{
  "hidden_size": 256,
  "num_attention_heads": 4,
  "positions": "rope",
  "bias": "none",
  "tie_word_embeddings": true,
  "init": "normal",
  "learning_rate": 0.0121,
  "lr_head": 0.00532,
  "doc_mask": true,
  "train_tokens": 166600000,
  "max_steps": 5085
}
Each number is 500 + 50 x the weight over its row's rms, rounded and kept within 0 to 999. Layers, rows and columns count from 0. Numbers have three digits each. The size before them is the row's rms in percent of the matrix's.

# down: layer 2 MLP down (transposed), 1024x256, rms 0.0181, rows 808-987, columns 192-223
# up: layer 2 MLP up, 1024x256, rms 0.106, rows 809-988, columns 192-223
down808 095:548561465481614548521542582543580554395552460501552547473500518486480556442559498428440459492564
up809 098:556517552450518502531448464511497571590484547492477508548542440476507579517465478469485565465600
down809 100:564493515536499491587588482605431535483483500469526529529407429505552571494437574459492490435475
up810 100:423547554530448435650534422516516411386355463477499452455487494463531409478399508498482422497508
down810 100:566418608513495407504545528484552504488513548524485505533427496462440462503426457512560513500454
up811 102:496490458499505468440495568499492493489530558496570498570514463480421504530507495430426460556669
down811 103:546457390475483520440440556502492464486465570459463455448528413591563448461494485525506441467551
up812 096:432500502510497469574493444511492538486504468492515489481518438552528464528523566461412549570503
down812 097:566490522452508495550465512508585499541499562497475538482491462456499404503498445524462439492452
up813 108:510514553461373489520543430456526437550495516456518582487454513542559560597485504494384444644515
down813 102:500471562460432530579546529490462485437508425495546562427501567451453488591544502535440428468583
up814 100:489467433505544528565506375383412556505471494427563495485503585555488506458553550424491574499425
down814 110:454582517430467558494621534518589452516556476507593418537491502521419432497538496545468526553423
up815 097:478499421489503420592468460568509424501482637487519504487539499499595516523521490488535497493550
down815 105:500455549522465494537517529498460471459572427503482558555549543529466436478491460466544522525533
up816 104:466492541525435497552491424498510493462526523488397413537600552528506566467440555484448434528525
down816 101:505556443483413427460584442491522473522555402461524493443472531530469447522448553453519597535506
up817 096:478415515444488510513517604430447529564468402583460495389442586473393450520514489586469499473423
down817 103:563513526543522515491438459489520541542492503504576472563437430473535529533545452465552518558553
up818 090:561466550445444528457566462433498484497452468524471496485479467459394529549586470495500490460466
down818 091:546504435505469545473490486560594499467511555592437477514489495382428535550565537505532528502487
up819 106:515443510509531512554508518469375510553479594574507457554537433463573535497429561490408516492524
down819 097:629444430495492459529469401571451435604552563593427456501445443518430460493481498568548517584570
up820 100:562458486499585520468521588546452475468502493479455471532459514524489456459395459418494515509560
down820 102:487560484581395472549490475366432538448450612512500465509512457539500466554485458461463479480474
up821 102:529520506505532500495448414427577609510496448496478474546505427517470535494546426413398480443479
down821 113:515559464467446519586581592575530514412513522545503445516544464554484565499446461503571514490432
up822 104:387560425479565549469509468416546456536556565460515484456473550496453542496496493407490496457533
down822 109:514562591525545451453517436524562473520544476492421492501526503554441555539514486418490497548541
up823 099:468464497449454504483417374447446539499575488449475475459393467532457538497569548491515528475551
down823 105:577426454556497592495583552471569505563452585581598460474532493464555498493506462490454600545479
up824 098:481513511493482403526498522466491528508526492513421528598443507474483527497510420533419567518498
down824 102:563585443495491490432379551503570496534528562525451547468588481460504431458480484583515497535498
up825 097:524470448417482493493477486521500536528529478423493459404530502571580580448450602490476507549588
down825 105:549484464484528445455472516498436514523457493503446471506482444569485449464510454454473656457618
up826 102:480470464472505473462459508558499456510522439460525563534528512549501588501465521509326422538495
down826 103:550541433463506496480506585542561454572409494554459433574525496593482412502506592535480535493405
up827 103:444491515544511467469559439511502487494456572531453450526491543556497514525500529460505525518465
down827 090:527527585540549466478566437549505564527533530508475413537504527533510485511421538505577508533505
up828 091:472531488543436546484515497490462588523508465485470394390499536481472409459524499467478550476442
down828 102:444562588609497436488525477556484533502524379515501569413500420552379468535512440500449527498517
up829 102:435516550522455478577474490581464507510475485553475450477530567461440560513453558466466482515454
down829 101:573579540516433456574526498538584558540505649495578549433491524506476491485562463552447488462454
up830 096:428500496459482554572458502463564635401531506499503509511479445568450431480550490510532490469510
down830 102:438488482472451588564461455485577641488485587454568510441440433490525444567472587501511565516471
up831 098:410452555518534470439458522462558522492481484500529422574476491483486557426420531420492428590561
down831 108:472554488503478488464537516576529549508482421465523641477514431528519446518498496526550483510517
up832 108:496457559481402545501387461416507528435484556508409523476501537519455539517449531476530491516544
down832 095:452463428512500535374551480517496569491546400482583531598528608566434505459543588510502512493496
up833 093:510466576508541509612421477531491549466560547535503538502604428466565453582512491495505513512602
down833 101:517430470546482504469500514481560563511479529528560566469471498442504602499457501512608479439532
up834 107:501498477582434368496463542567532481443530531614452459464406485561487553559441554493502495495518
down834 105:490477460536542497527536522422524470556550508436445531444464522481515492566496512493543521543574
up835 098:494475413553501516482422517500538494529535525450511471583506592598500524512484407561529445509475
down835 100:493552456510452568487519455496507454474477493539540439462535436501513479490452567510435446543564
up836 101:412529574522390503487457543480430485522441470498535498524579609479479496478568476486555450465588
down836 105:506459476490641517486584424437568552479549459529453544537524516485494504516527538459538497615498
up837 100:440451503503467501565441500456405440423556425509508488461508539494474511469524523526472457377498
down837 096:594575485394501486527554487514544505440415537633502440530496391474472506600415448472473458535507
up838 102:442613524464532471433529543527563540526508428572452449418555428503567471528414600557590512500455
down838 098:415473452496475539511480510522530511554564536580528574373469492468529447500521494450547518497521
up839 105:461440439518488435497479550489472479514507531554564456600448525501485484551449586570428531584492
down839 098:584439508463493402553449468490428564514530430538432471587439447484524440459463462457459485521503
up840 094:488562436489424336483464513484477516472599494512503553406537576489464483477489583487421532457453
down840 094:521472540473512516439479482460432527511492502552435574473576411519567504536390519444492599519438
up841 098:523563541509503490515487379454474435487534456489551396454537477489561573571534480432480417551461
down841 099:482462513580503488451500490558534499451495608543607402540535621486515495497537510472488534535465
up842 100:402429522512420428570546540522467461477457342510517435505528448582490561461462545433489487472491
down842 108:450503507545574511586585511539484536440463406527472518548498474447456456400498545490554544451567
up843 099:485487411456412527623529443447459492452542530565525526477535519543578511486589491499550481487486
down843 093:498540540457553465479476390418583483539546501514448562552452546549624571519505619494477447468472
up844 100:449501530432472546594539480509543510546484545530469536496453614517429474497397519461488528559507
down844 100:511500550529465616441432499390483484550474587463468407463472473452489542564509417542593514476456
up845 100:523520493463502609489507431523506438552447482513524459526545525547496541497512578426599477507417
down845 098:429552494484564501479463541444457609513515504509469550405493535523511418488492426544499581474582
up846 106:560580564493487582489519516525504530402535483512579616473550513620522555503507516525493562424563
down846 099:469522502594525597487430530505529507504557444468572511546523578437530484445465445522445538459432
up847 095:543545576522519455415446514533490548500534405453538590515495488480437611464485485611449420551481
down847 098:512457489503494477555559535525553472512375499544486453449557562430516462514541436371552504453490
up848 103:508444518468605403538631521448540446508444436516512626536573485522464542525475566511500541589422
down848 108:558494501500543472523526490435503530381414511522411478530490522443584529489485508431521397545526
up849 112:540508470533488439429469502512509561471522437526506471538478438500529442518445514535462497494505
down849 103:534430470442527529517572427453537490498571486486523535514530563514477555441436448464454421479483
up850 094:420532511563555494514416655431492513626433516457498502483460548541542536380548465511515473515404
down850 116:529507496478485528537447384549450498461466454437570488545490450457458499416526467599596499496533
up851 098:523459494551478525505631464457558488479438520494564501521466573487481526430488555457463541547506
down851 102:462553461436447520483398500516411495587556545519453504407496454444483495496513534613539538437430
up852 095:410470535490535458504585500441580459549482451552485437524586488466554452526544471449517436462462
down852 098:469465501512611463403572501552416497461395506550523428582523504494448521502500478549635476560578
up853 103:587529533456566521464469445524559475501503421473528484492515530492507555438489513570523493510545
down853 104:505473540505509421466467484457504498512418452446474531513447457447494530596505471530462540588524
up854 101:472559592542551476448552536425534518473413495469513532518488512464496478456557515466580530458492
down854 106:500560461464486536551362392507505533557486579537492504498528588495549446430533476474481465584503
up855 099:461440497528529499485519488446476499444448378361490476496472385526538547424462549509437511503412
down855 108:459540577482506497529506476482499551495490460529517452530501516463559457459543479515556593444526
up856 085:542514457498554594450543452569470530529543469530524429482466532523540540518572508496561471541601
down856 099:498523524569461496517438537489477545431493499576511496418464405462456491492515523554474532381465
up857 097:591455407510538520483438493522417542443541580466495545558576549640559508491458585482558536487452
down857 099:437573543530476479511535550516517441514510422364505486416509488474534493559493454467435498465549
up858 103:411504531431489539493591464397487563542591506498508507552469483625469541516546495479514622447529
down858 096:549399464457503489526457492485583387494467471520473572454511507564420515512459506467462443560434
up859 103:559518488457568507493486498523495426552534500544367414517526439557550481529587560533451543515550
down859 098:549422498483558514505403510602457534532498519398584531486499531495504462484544472483472562439425
up860 099:511490463501451578523605469468408566569445523407494472438379407464556607615500537524501439456501
down860 110:446479531548414503426451494499549532500510459496522454553569535501494507484530457397423575460471
up861 100:537568534468416454490566532548515537546496398447469478520528479573525579463512575479387520485492
down861 095:586450455572496491562484459482527546448465549552519578494406450530573503564478514515511485507434
up862 099:588537544532479447495481488527463544507501460397534483507509458440536509533444484605522510566552
down862 098:429445365494488460504513488483441492491489483452612486542488512439509530534497504509512494430489
up863 097:544497579508554510500475496516416486392408497492546354574437489499491455497511503512434473517546
down863 093:504563444473525440495549516382509553541564540469514616449530521502463467498514516516524607503512
up864 096:539556436455382431587501525464470572403472447495461560537394559578464515513501534496544521519569
down864 097:449477528467551520513452479446534529546568494562408463464483509530480503473393460451590475645400
up865 108:467514511550463461538468433418489540540418524535405502508538445553513492446546445460547475554468
down865 097:573452490429471533536545554486533521549442524574454530496561507468499562508474506519576558554547
up866 096:465513490508502465484492416523515519415550448486549456473456512551576543474507481459494433545503
down866 099:467455546512581480509467520496449526642469573487364402414518425653477478527608531455532466385464
up867 098:505511538459482482513549447494508502515572500488589576557538526549550513535513491528435497512514
down867 094:553445497454592522498498593576514436502496456510386540461560550553435441505550526553419472422468
up868 097:490497436513420442451490529476551431484508443539532449547490456520429507526517538441553492465467
down868 098:465488417429465438480493493445448456495490399580513477500529495507543618455564522439549548423474
up869 093:491440511583585546451490559486596548421497460515553556443523484499506455456507547465414533528506
down869 102:462543557509622472439472560510546547518444545507501485476510538511521492551479519414510486498546
up870 104:567524495540427517473460477496431476463545474466481610477526503530490516571566495572571423452576
down870 099:461449493481575461456537597548573468494439499532454423567466497483459490400489476553538540538492
up871 093:536515409546438494504458439523480458457592484581591520471398578416470514556507568545467594530480
down871 102:517530397579539471442541491519632529585508544465513541457415485410506443513524494445468559403517
up872 100:514542469458562489492546470463512541441518552457475496491481512451545528536510472469527473384443
down872 096:453473572487467529587522589526476510462452452526537417471473497426396462418442526505578533599528
up873 096:533493538563440427570464578470515550466468443474473443437456543445554542501524468494506555453468
down873 103:489476498540478381561424495502503510480563507532419476515457466372592549473576432517571549511512
up874 095:494470562492473450521570517516538473494551499531528411485471520503432537601626447494505593454507
down874 099:560469430544495505451494449575542541525536516540539512439484503489405444490571540480525536378480
up875 096:520459463480424474417644464462571623552501501445560518578452566518455488483516483525513539474468
down875 098:549454526403497618506456523518451608472476488536418492497494493481480505571577414502437544523451
up876 101:482535467553465472525561424506554484488512543416442561450449484557484504503487491451505439545441
down876 101:542449384523488553495358452418553554508488452568538451558407470516560453467523531513469493456510
up877 106:480443512521550493551404450488580454575494484452500452503514522460463510486502560505463476446556
down877 100:453486506504459540504467548408530563454535565528460521496507571444446535454488465511475468583540
up878 103:546458529546518416580438544413547482475452497492553527426396570455473512438441500513604462506515
down878 098:563489486542514566537456514472526440489564529474475566505495427544549530431599573516661554516448
up879 093:465530441571524486445431530514442432613486485510473493443548541553450515448405490477498470464581
down879 098:465510515489424624552442473509588547463451582503576571532536531475541532501539488518564546543560
up880 098:478457486546446425629457497512590580480492502553536496519574451571458503508519404451487597504516
down880 103:578472380542563583512467590621450503535473388579611457493529432465472475465435455500565542478550
up881 080:476448476501455434512576477457437588423453456482385549511436509536500566515481540410480493492505
down881 084:515499492457505489479370596543541493531514594513507464513498458407507417558483513501525508569459
up882 093:466479498508515446456478445457446417646489480516431413505481471549394514441355462654517450566514
down882 095:614455507531572434482528454497496518458514473532465566448374532428499499498541470563523573566475
up883 100:411445455482558504502556484461578414580521546479462565498455522473454441419466536472525510577491
down883 098:544434586505463587576503479450542509475462492456582532520427399543528495484586504563503522499438
up884 098:446442547487540531506451569540495525473537469492435496488499592569579585561582579525544491469424
down884 100:503464510476504498493503484476437489526551510517511507543486456453505478446491492463382538545529
up885 113:466431540476510530498618417492483418418437474482515447460580554531484460480548502532521481560526
down885 102:445497536542566490458488469541460513497503456458442443497565498593484400491557523546535464547474
up886 103:491519486559520510662538520487433519539527467456488543483484533510446478464576447577453584445471
down886 113:455462484419576547663526530497451513475544481591524486404430511390432422496544399586497484468465
up887 103:466477511496535525573570441416517520480394568504519514419578588494544510482576488526505516540439
down887 097:531520454624512425437547475480459488435492535413388543457507518604527571426447532542512535497473
up888 107:549550603501437493516532621563534507450435436484575370507455548518525500463520421500449501541528
down888 104:445467531526560456412450437401514494460440523535585570526487527559416449471493448459552532482511
up889 103:571511410503500516472501449511536539556580518453552548580477449520456524460453465446463538475597
down889 105:539465452610457601556464434400535466579590475507408431476444526442388469460573472547541597516535
up890 099:521550508525491412486417499591526489563562389478581454553445510559512530492525474462565559453489
down890 099:464456520428465497555500529429526499416495573550525428531573529416504457554402482516482448536521
up891 080:481478609611538508464480532578400456440407414481532503535487480484522496479537439588508526542466
down891 082:486584478426407502500523465436534593562567472623510505486570533359488525462471623498439552506520
up892 102:529589498557525526527444511422408561458537608484460513471456436443529531559484493453498517495508
down892 096:551506556561495423492508471422473598456486463534503411585573524540521544493522493501465498575517
up893 091:632525492570502567443431405424524531463527493522627524521488557580526500462500437470558526471478
down893 099:490490602505498487474473492599513601527528547436576541452466429594532571455556465441524499429449
up894 097:453404577458442451446477525525476460439505464412514471439399541435501580433542486548483537451479
down894 101:626506512529523557534436427539509488461513556526511489452572548565540448525549565574485475524507
up895 103:437643547620445533473527491529433577472511497461482588459592507415563491470590510499474471503500
down895 095:557529489458493483490472426444448483469551517482401547477560514476485531446452538489602453386559
up896 100:547533495517470512495629522495546433556513520508494517576509479558582469464528549497409625427472
down896 103:418504436515434505529555471451470464585550467452545527465433457541550510503411507414564521465454
up897 102:540478514544522524506407446497542496536415596506567560610548389504525506507480497453479520420554
down897 102:475492570522529518453409489516420546528482604573573497635420435538531449444478548546489431432504
up898 084:532476491454479482486490515555467561487473489555445429415484503471442452459497506592505400533508
down898 090:536448531513540496538483499534536485482509569576584518464456494418462516525436546567487600495512
up899 101:477470505547407541586475456511517576512520478479449537556488465536457424430531464586491527513407
down899 094:580510553493543500559497452460472482446486492508501461404425573376463531453644390524427445591398
up900 095:475561405579464571617573517524482423418516524470499467535460449517489555563481440460438462426477
down900 100:581461426557485520506534551534502460419563485537471448501535445500517595575604472499547406457487
up901 092:482505433489435506435474400427419552433462475545478464451534505465506516551551500535498477538520
down901 096:471472598448550533551405544541483444506498531540489567560475568493486419481488582435474578494417
up902 098:453495484511557568514568533523450497458591491566556418409419548481518533569514462549436543482502
down902 093:502512522464559512498494549571510454476474493485437479523575543578530483571471576429453546545564
up903 101:478653575479492526482402498530469492473574499537529464506500446541538501471498547468587565529460
down903 100:476465467461514538500532581508524527449445564333410471487530483452493451522446397502541431547496
up904 096:454490581532587513512475425454547550422490480437469487575544518513432530523530413508482492511537
down904 104:468561429539505492436480451484543477465500514532286536366577519433462519490501469559435512548503
up905 090:472536551412506520495506515493535494532435482520496426474455443533470470507517534521497479608579
down905 099:478493415512466525465524519592491477482513445562484527411516540454470610568502532468561513524529
up906 104:558434575552501469518472618539543454487530477420517409514466533529494460560557539515512447545535
down906 094:445554526601471547445484633476525523460455485450498484509444487507486494593561484572496480518447
up907 102:517533539492469508500519494503476464495485398589423472455503519546441468410567496535419477528603
down907 097:574475522443624394470504510427509483421413502459456548441491489524443443583473628502516462573517
up908 107:517462547497563527563552440510490556594535554588493424432478546530464531574459374481531547431527
down908 103:463452479446457483604433542502566540528498557557515477439576385537524496464502516551470449549455
up909 101:472505505467503515444509535476445438506553460570484603481484505427491583504589533566530504453498
down909 099:484504511474530506540489559504467429459454535493528491518439490472639502487584536516517486608387
up910 093:512584474572478453597569457502548532631550454437456463507442474426536555463525544491507457533442
down910 096:465500523385455471465449450527577519414589475472527457505534521508559532517481539509553535417530
up911 094:470583507570542464491467391476466546462464533585401531476477463606385598528464524488568501476486
down911 091:498546485475633529469527554482539451499522458417491563421493448409546428471579430502500432479421
up912 096:430518486478621494574505410382544507541528560472490526505507580519465505532476447456554568476532
down912 098:487535520528499529464457464513521553503493544526398572449437567511467517548494493453566498506586
up913 105:557496521444479481568549533471553387473508486468541566529418528439477508446446406465588543567481
down913 097:497608455462533509478393575486574428510558472471464544493503522555554473571501548551418559562483
up914 096:479508516499479544421482580489485506536510537589493593505587606557484562452398479441589465474507
down914 100:460565494461439507508586521448477475560526436409529547574442485457482471522530514499420501418534
up915 103:557542471470523532525517459444556465505454479503449516428498547488547466553435557491469527561474
down915 097:455533498511457463459474450548491438466501516440399412564476506398493554520536501448500544519485
up916 105:491502603502446423520406476502558473534378642511592528477495486420482486486502548524541473399569
down916 097:465561358435343558433506456466496489478527398473482490509536498524473414610448557509495482532450
up917 094:452488603500523386532508341473529450435570473468560404464493496518533469449487579488492561488552
down917 101:471549469479558408549534459431494564488463480456428428471484533579493507534541473509490546492427
up918 099:417489517432517504469446584452498582498406466447415569579582503530368580458533514430424542565569
down918 099:514498520549511470529455498508509418456544472499448368483402485465560538528455463480516482470607
up919 097:512512557527451425539549493540551503607515443529461529542477502444518534515460477548386419556539
down919 101:428415546454554412560542521457495615431395479522463516581465463548478507467441547539579561525516
up920 101:377493519466490522600416468469432509575463516500414443484479461540590432579464429502540509555524
down920 100:442488576532512500456468489506492588471500520509539493512524501510463483429496528504546578436484
up921 098:478528429458540492372460533526456511366451666477467549442501623489505616572515470500485422488448
down921 098:500464529590514483602594490527561596536538555594550453488488441543506502470450509479476507460528
up922 099:573521556540490558431513528547512600550413495491465587562473492439450469516408461516591484548513
down922 101:476459572436565534513554492527465445597508539461559551508510501588458516560489441555623498351465
up923 096:489478450518419462493415508622507509513491515509396450616498535537509559500510465515603531496631
down923 102:442480448410509557510502607518486492584579445464495407422483475551465549491492570484586528508498
up924 103:461488547399440484564491405417442464452536414445503498529482450415464420526580471442558514578607
down924 106:446502542515530478609461497484495461510508545467514471568567479517389468544527481456479482594484
up925 111:488473472478470528408487573485462498519520552548504475471541443485447492516401486408480498430530
down925 101:609501560468473421566508572522515567459485467479467481502450482422428521447590481574423501536578
up926 097:460544458489637520493495461549513457496444520489458460521497413508541544502449508500459529488573
down926 098:475552474498550427435420514574507423439538603444472464464498495585551458436493516556471519447514
up927 106:485534569479510443490454495513467494471466485443484543430498538460570580529513445447491404468462
down927 089:521478536490558528532428516546465397520517514520508525504478545565416472487508515517444564477585
up928 094:473577566514444452455608424501563428451484479509483477525557494550506495540494508403458497557459
down928 096:477530497463583589469418549539557504486537506486555451482640477460517525513522482512518468520497
up929 097:526519586543487484485494450483380571381386460402549468446593569487533517516528582509434505478574
down929 097:481467508435447573531613625463564494545541495544490544488469518437491483497546480524515527524469
up930 101:377454530483508489550479489565501413559518616449452515450552499424545534506444448424539379437507
down930 092:596447416451486486540491419457480486414428424446451500555425569489437428525487517512522518501577
up931 094:543515485622478521530485465494549447462537441483464536560518508502539458444447535432349519459603
down931 097:484498514537460620454473540483545498386579448528519506365462504518495465496606477432469502519466
up932 090:539583524507455553539472474553507558476479494469527530513432545531533467428567504484497398503488
down932 088:491433422466453490499524545421444510459480537542448476501528494372595480535517416462503592503478
up933 095:520471429540520467511503525546494546422524499478488533471511554456581494339475519525495517475462
down933 106:455539523463548520506395467507456457513540456550458450463553483569453523433542393527537565594487
up934 101:454507486528468554440559415472535412504496556689414507503499525464597526467542579415540520478488
down934 097:451592496567582480475484435463579524542529481503450470544463566542479583519596562565468452468542
up935 098:552487529503565565475409515565454508507476516531552548449439437400650453487487467463471483548551
down935 101:511419515496566512534541529581430515542490472463497460477571467466453560549548576512496525485521
up936 099:405450523537450469478491437524436559607463554446490493458537398417491517376498467588493438550572
down936 104:536502492498515475527495545533569517474526523554465457444477485468417490466561466500499561371414
up937 102:517510522455396443554491512394563551475391405516542500542501500501539596448527548480457475446454
down937 101:556528399512552469641531519563427488527428490454516598475442564565551558485524552317577445523541
up938 104:489564513511481546462461561485487580555546454474473429436489404524583513489522443429516508510494
down938 101:490465511464489514542534420446585521549466542457536543544472536459519454589536478540449528481544
up939 097:475493541400513535552524507487489582467629570430542552553484449519413521457513528411549582462606
down939 101:531454507496502468440453560613462556450410491459469428528522520517532499470440389539503495517464
up940 108:533501462464541517405468468489492550559516504476502530585522529548432443602502543445421476534589
down940 098:501555456438595459451496503515536551576528392509489603585535390457500412487541514526501545447488
up941 106:470572504450527451475520542545513425547517561457496523504533418422474510502511530494504506573541
down941 099:467536444491602505472493479550494486481453419477563406494521401504531499498545515514499536462525
up942 097:479471440508484433596480612560527480537510563427539513639499508539467582549498544490477570482429
down942 094:469541523453458461466516512519442535467516556484497550479522537440475424460476451431531488533457
up943 108:451564511412553485423498423576489428543499429477522531405442586533387574539502454462504530550519
down943 102:472486616398589580500396534486449551525548608512653500510538431494460491435489534588523571509496
up944 093:425526411534529548398521424404545467505536505546384512498452411528500451506513492547410575599532
down944 094:630448496518490500428551483412444564469570491516548540463532459486541428514518496527628564539444
up945 099:563578489567519469533465516556447446509530542594455543513502485492555476445507466553562461445563
down945 098:549442581443481541411481542496568582527476473505584476509433592470493459492480558537441508468529
up946 110:492540679555478489522527458495510573498502515492482413501536463427454457544547479450505474612435
down946 103:472490482518522486418524562556446533524473513520476542445559431513492508462444495529526468534453
up947 109:552534493530535479548509518482404467514506457469477522451583505528424505552423534537537553412595
down947 103:458517522490536483494474514549429443497477548456523475449486487509572510532544485493543550426464
up948 098:417556435416484509524448493567412430534531447465553366559511576443505470634519522538449469529543
down948 103:537471512540589506518514515522489600535518476564534474522547519436448502538591474443466459532503
up949 099:461500542561525530480505482440431549485545614502466460572556467511484546422422474508541457536497
down949 102:443494453445534546487546468506499563505515451437470496533503517504519538460488513448502352473452
up950 101:541512566547501500528511506499563463602554465454568580559414466509458536466498546549564552463520
down950 106:377387491569578517443524554507404537478532505459548559477465525528435528418558501500555465447543
up951 093:461493488490520478541487517492530492467411559495470564552481544476436441509496467399569539424602
down951 099:460513541512467454445501453513469605511561490569546492495496456468439527485601468534501475563422
up952 110:477489548552476400503513554465468492452600497484425422537532484573513478538522517496528510510513
down952 095:505439446478506458442457538456454530467502471427463542482432554468478426507570429471496544434546
up953 107:493498514393529513463462451510528525512578466391560441524539590464594486463369492503410514505563
down953 105:454461488430438525448482536543365586516519563527506487550404628446588592414406519501535508507512
up954 105:554467514507533644413559535568522485536480488457585545396468453543479572553541507466502478619489
down954 104:564459500464528514462542465526526496520458477520477533434506547620566406482534519484566513494527
up955 106:496542584449480484501597491533535554491609539561427444445452533414449532478499497420500460520488
down955 110:475505522524475467454498416533443571408515594502546432471488463410515515436530525423555526418472
up956 108:501557503509505497495560453487485584494360483509469460532459506504536423573531556533457484487480
down956 101:518484577531512546508433500527502578465497433521492512492535437431508522462445439511457493464470
up957 103:510560502547540504538549420536387439508617456473564578516545450510607488484501536450374556546450
down957 096:522472597670440522476589442488561503555535434428521418542556544511594422500486495480409521518558
up958 097:480489465502590464507430462476521501458539520580594574476487456507603465603492499495483405529493
down958 108:442436552583469508522428554463521522540526493499592564555478405446591449462502480482545510535491
up959 093:445404462454509505424576488518391567553473495612435565558586539535480506421356446536487486533568
down959 083:473509498511556476481402475498554494497487459474445423479436442427465423582461491495491491566353
up960 104:390465409496549431515521453471514462532453390519553495564569475529495450536514548487513494455410
down960 102:540531436472514486499532461441483550473525512458487505537534537572511522493470433524579498511563
up961 082:533560536621435513558435518497538544557472470451444504505641610649528556490499499521392537545546
down961 089:517602480500591499492657502541555461448458467557519523613436449481497494514548496464497538505512
up962 089:481576517519472480424457436535438512462451424606464487458462511497523521556495515517537454530457
down962 092:511541547359460568569514438518499555495428531554492547527501479460463452463551448575510539491427
up963 108:523523547439562498525480416526494523529454493477595470467478496567534554553479423558414404488428
down963 107:461540505533353486590456526517461559467476451528436405450517546524544562591544415560598501521531
up964 098:430512505448479587500447436544481523461435480548507472572474480517534597469483584568504562496515
down964 102:496523529565532409529489490527494450527428476507431493482479500521445484547469509524482447583455
up965 099:505590528461492476615583558490423497502573439601522482417461518568490521564490503507432554446506
down965 096:604492464538452480430396454539636556467538507368513471540552503466460469492534479454555424550538
up966 099:539445469415489474545586447494522591440533456504466482427518481522521451500521573558428550533519
down966 109:526519509533478494465482466470523416544453532507500448512496521412473479483346560449535450412499
up967 102:499481508480567467551388526491509458475387507557494503513555569574545431521505563516559507483509
down967 104:538480515493454450500518421467441485517599471516437541517488590421549516458460537473524428491498
up968 110:516649555577537486429563448590361468541475508541556559528508428501494482485484493491454418424511
down968 101:468403456402472514570476583545517570445457466482591517591619562438424418495378426483531563536499
up969 103:545483430436503451534557481602547561547500502548531500419498484634428412567525500441506443528551
down969 099:652564459523534461537500414538509515500507496520455452411441468520542431584519474445645511620535
up970 105:500451513460542497538457520517511581479381477505523530531469530548445524498511531465475502481410
down970 095:498537566491552605526434510518521549471477538457483525542566556490482492509539462477494507528499
up971 101:406521410483439514453497506540450430511473525475499509443385507507543527605528556540517567435455
down971 101:505514529448498507514522420495518477431627564501463523470551453524532581522488587483569496523497
up972 099:483588555560537509549556573545476479494569448489491571469493429493474464524484516399501423511526
down972 096:515456443495451555493541420462512523502445506511539528503476487510480498480482514571537533534446
up973 095:518540558498496515420458438516505451459545500624499486532554455530490536498509498432535499487567
down973 101:418457500442515542428513499566463534474551451509591516559545606528537534404561421524436475485534
up974 092:389434505462459535479485442451500522469473487483516482529497546518542434514557451505561568486508
down974 108:424470584489609561452466394537521598518512447522528500455470485449513480492522498499497520480448
up975 100:452455492572472443421419512480506502483456516544458584491441498523563471565498497459445491587414
down975 101:533502416577419448550515434553461461464422465511478483476470443606503541469527474523585484478443
up976 091:520468538492492432513478608527455465562465473460516434479475470445507428492465529580515418488464
down976 098:511523445572484461557537440527493463537439568479569496546505482541505557510529359423485611565549
up977 097:551536509511542507459581488493520491531566525481484440630491557526481544499435456469442459505490
down977 101:536533445472401472476497477510544486461476575520532501526561564440531488485520456594438536592540
up978 091:531480429397578536553440470502496427500452602580491511483446565484541470518554449590485482537460
down978 100:507473443514460496403482525397430586493502471504467456514485412526493540443526460513505575506486
up979 112:524472396401504492536535558514486408601544574493541487457551458603553496514516560419554552565509
down979 099:545467488440628576465547551468563562477483604576486496584579468538541467458513398526521441492523
up980 104:427490464467460490602555424446563447481495451426500482508528537543439518515425478523433599454428
down980 098:420469465437444557509422433524534495524492495409434454445561438544476480505531494498390445427440
up981 095:510527427414520447461597516462486468676457565532584516559584550459531463477501437499471501580608
down981 102:503421556508538459485461440525524501484541403458604495553481415489516488487443493480440579592529
up982 102:492472426443409445498597488574468489476517548436495486461529439421523439471524491531459467518401
down982 103:503476517505570515520528515582525540413463503575490487525544529398563489535640532573528449570378
up983 099:502513544554545451492528524363506543515504494543490463521578460502429458455465514520522500521481
down983 100:438503456605481486473482533479454396537441497480438470587556436493526483508509466570506543526442
up984 108:598518537505507501416497562507489510535572521500391483456476526534527448484484523568428480526473
down984 102:477534512509509468541484397506504491477522563496536482588579533489468533447522516446547436458510
up985 111:491565491475488467587473486397536579528530544531538562503539537551555483478495584554526451510521
down985 107:552545487494433480546552594446546517531467530470526514507433522607424523445526540571512549404537
up986 113:609508481464480518581506569532554468392506547460527443526499583441555526607400534438550438583509
down986 102:556557517475561510483533568466465370440429502538529561555433567499432501441472390463517507539565
up987 095:547525500504420475593572476556524541433511477502477469472473588448534422518418474455467552438506
down987 098:490507499469509495510478501587435576547541491440501521448531600515502503475514490495500528500503
up988 099:483536436548543467475507527470421597438467527543512463455443538477419475506516498551508550422510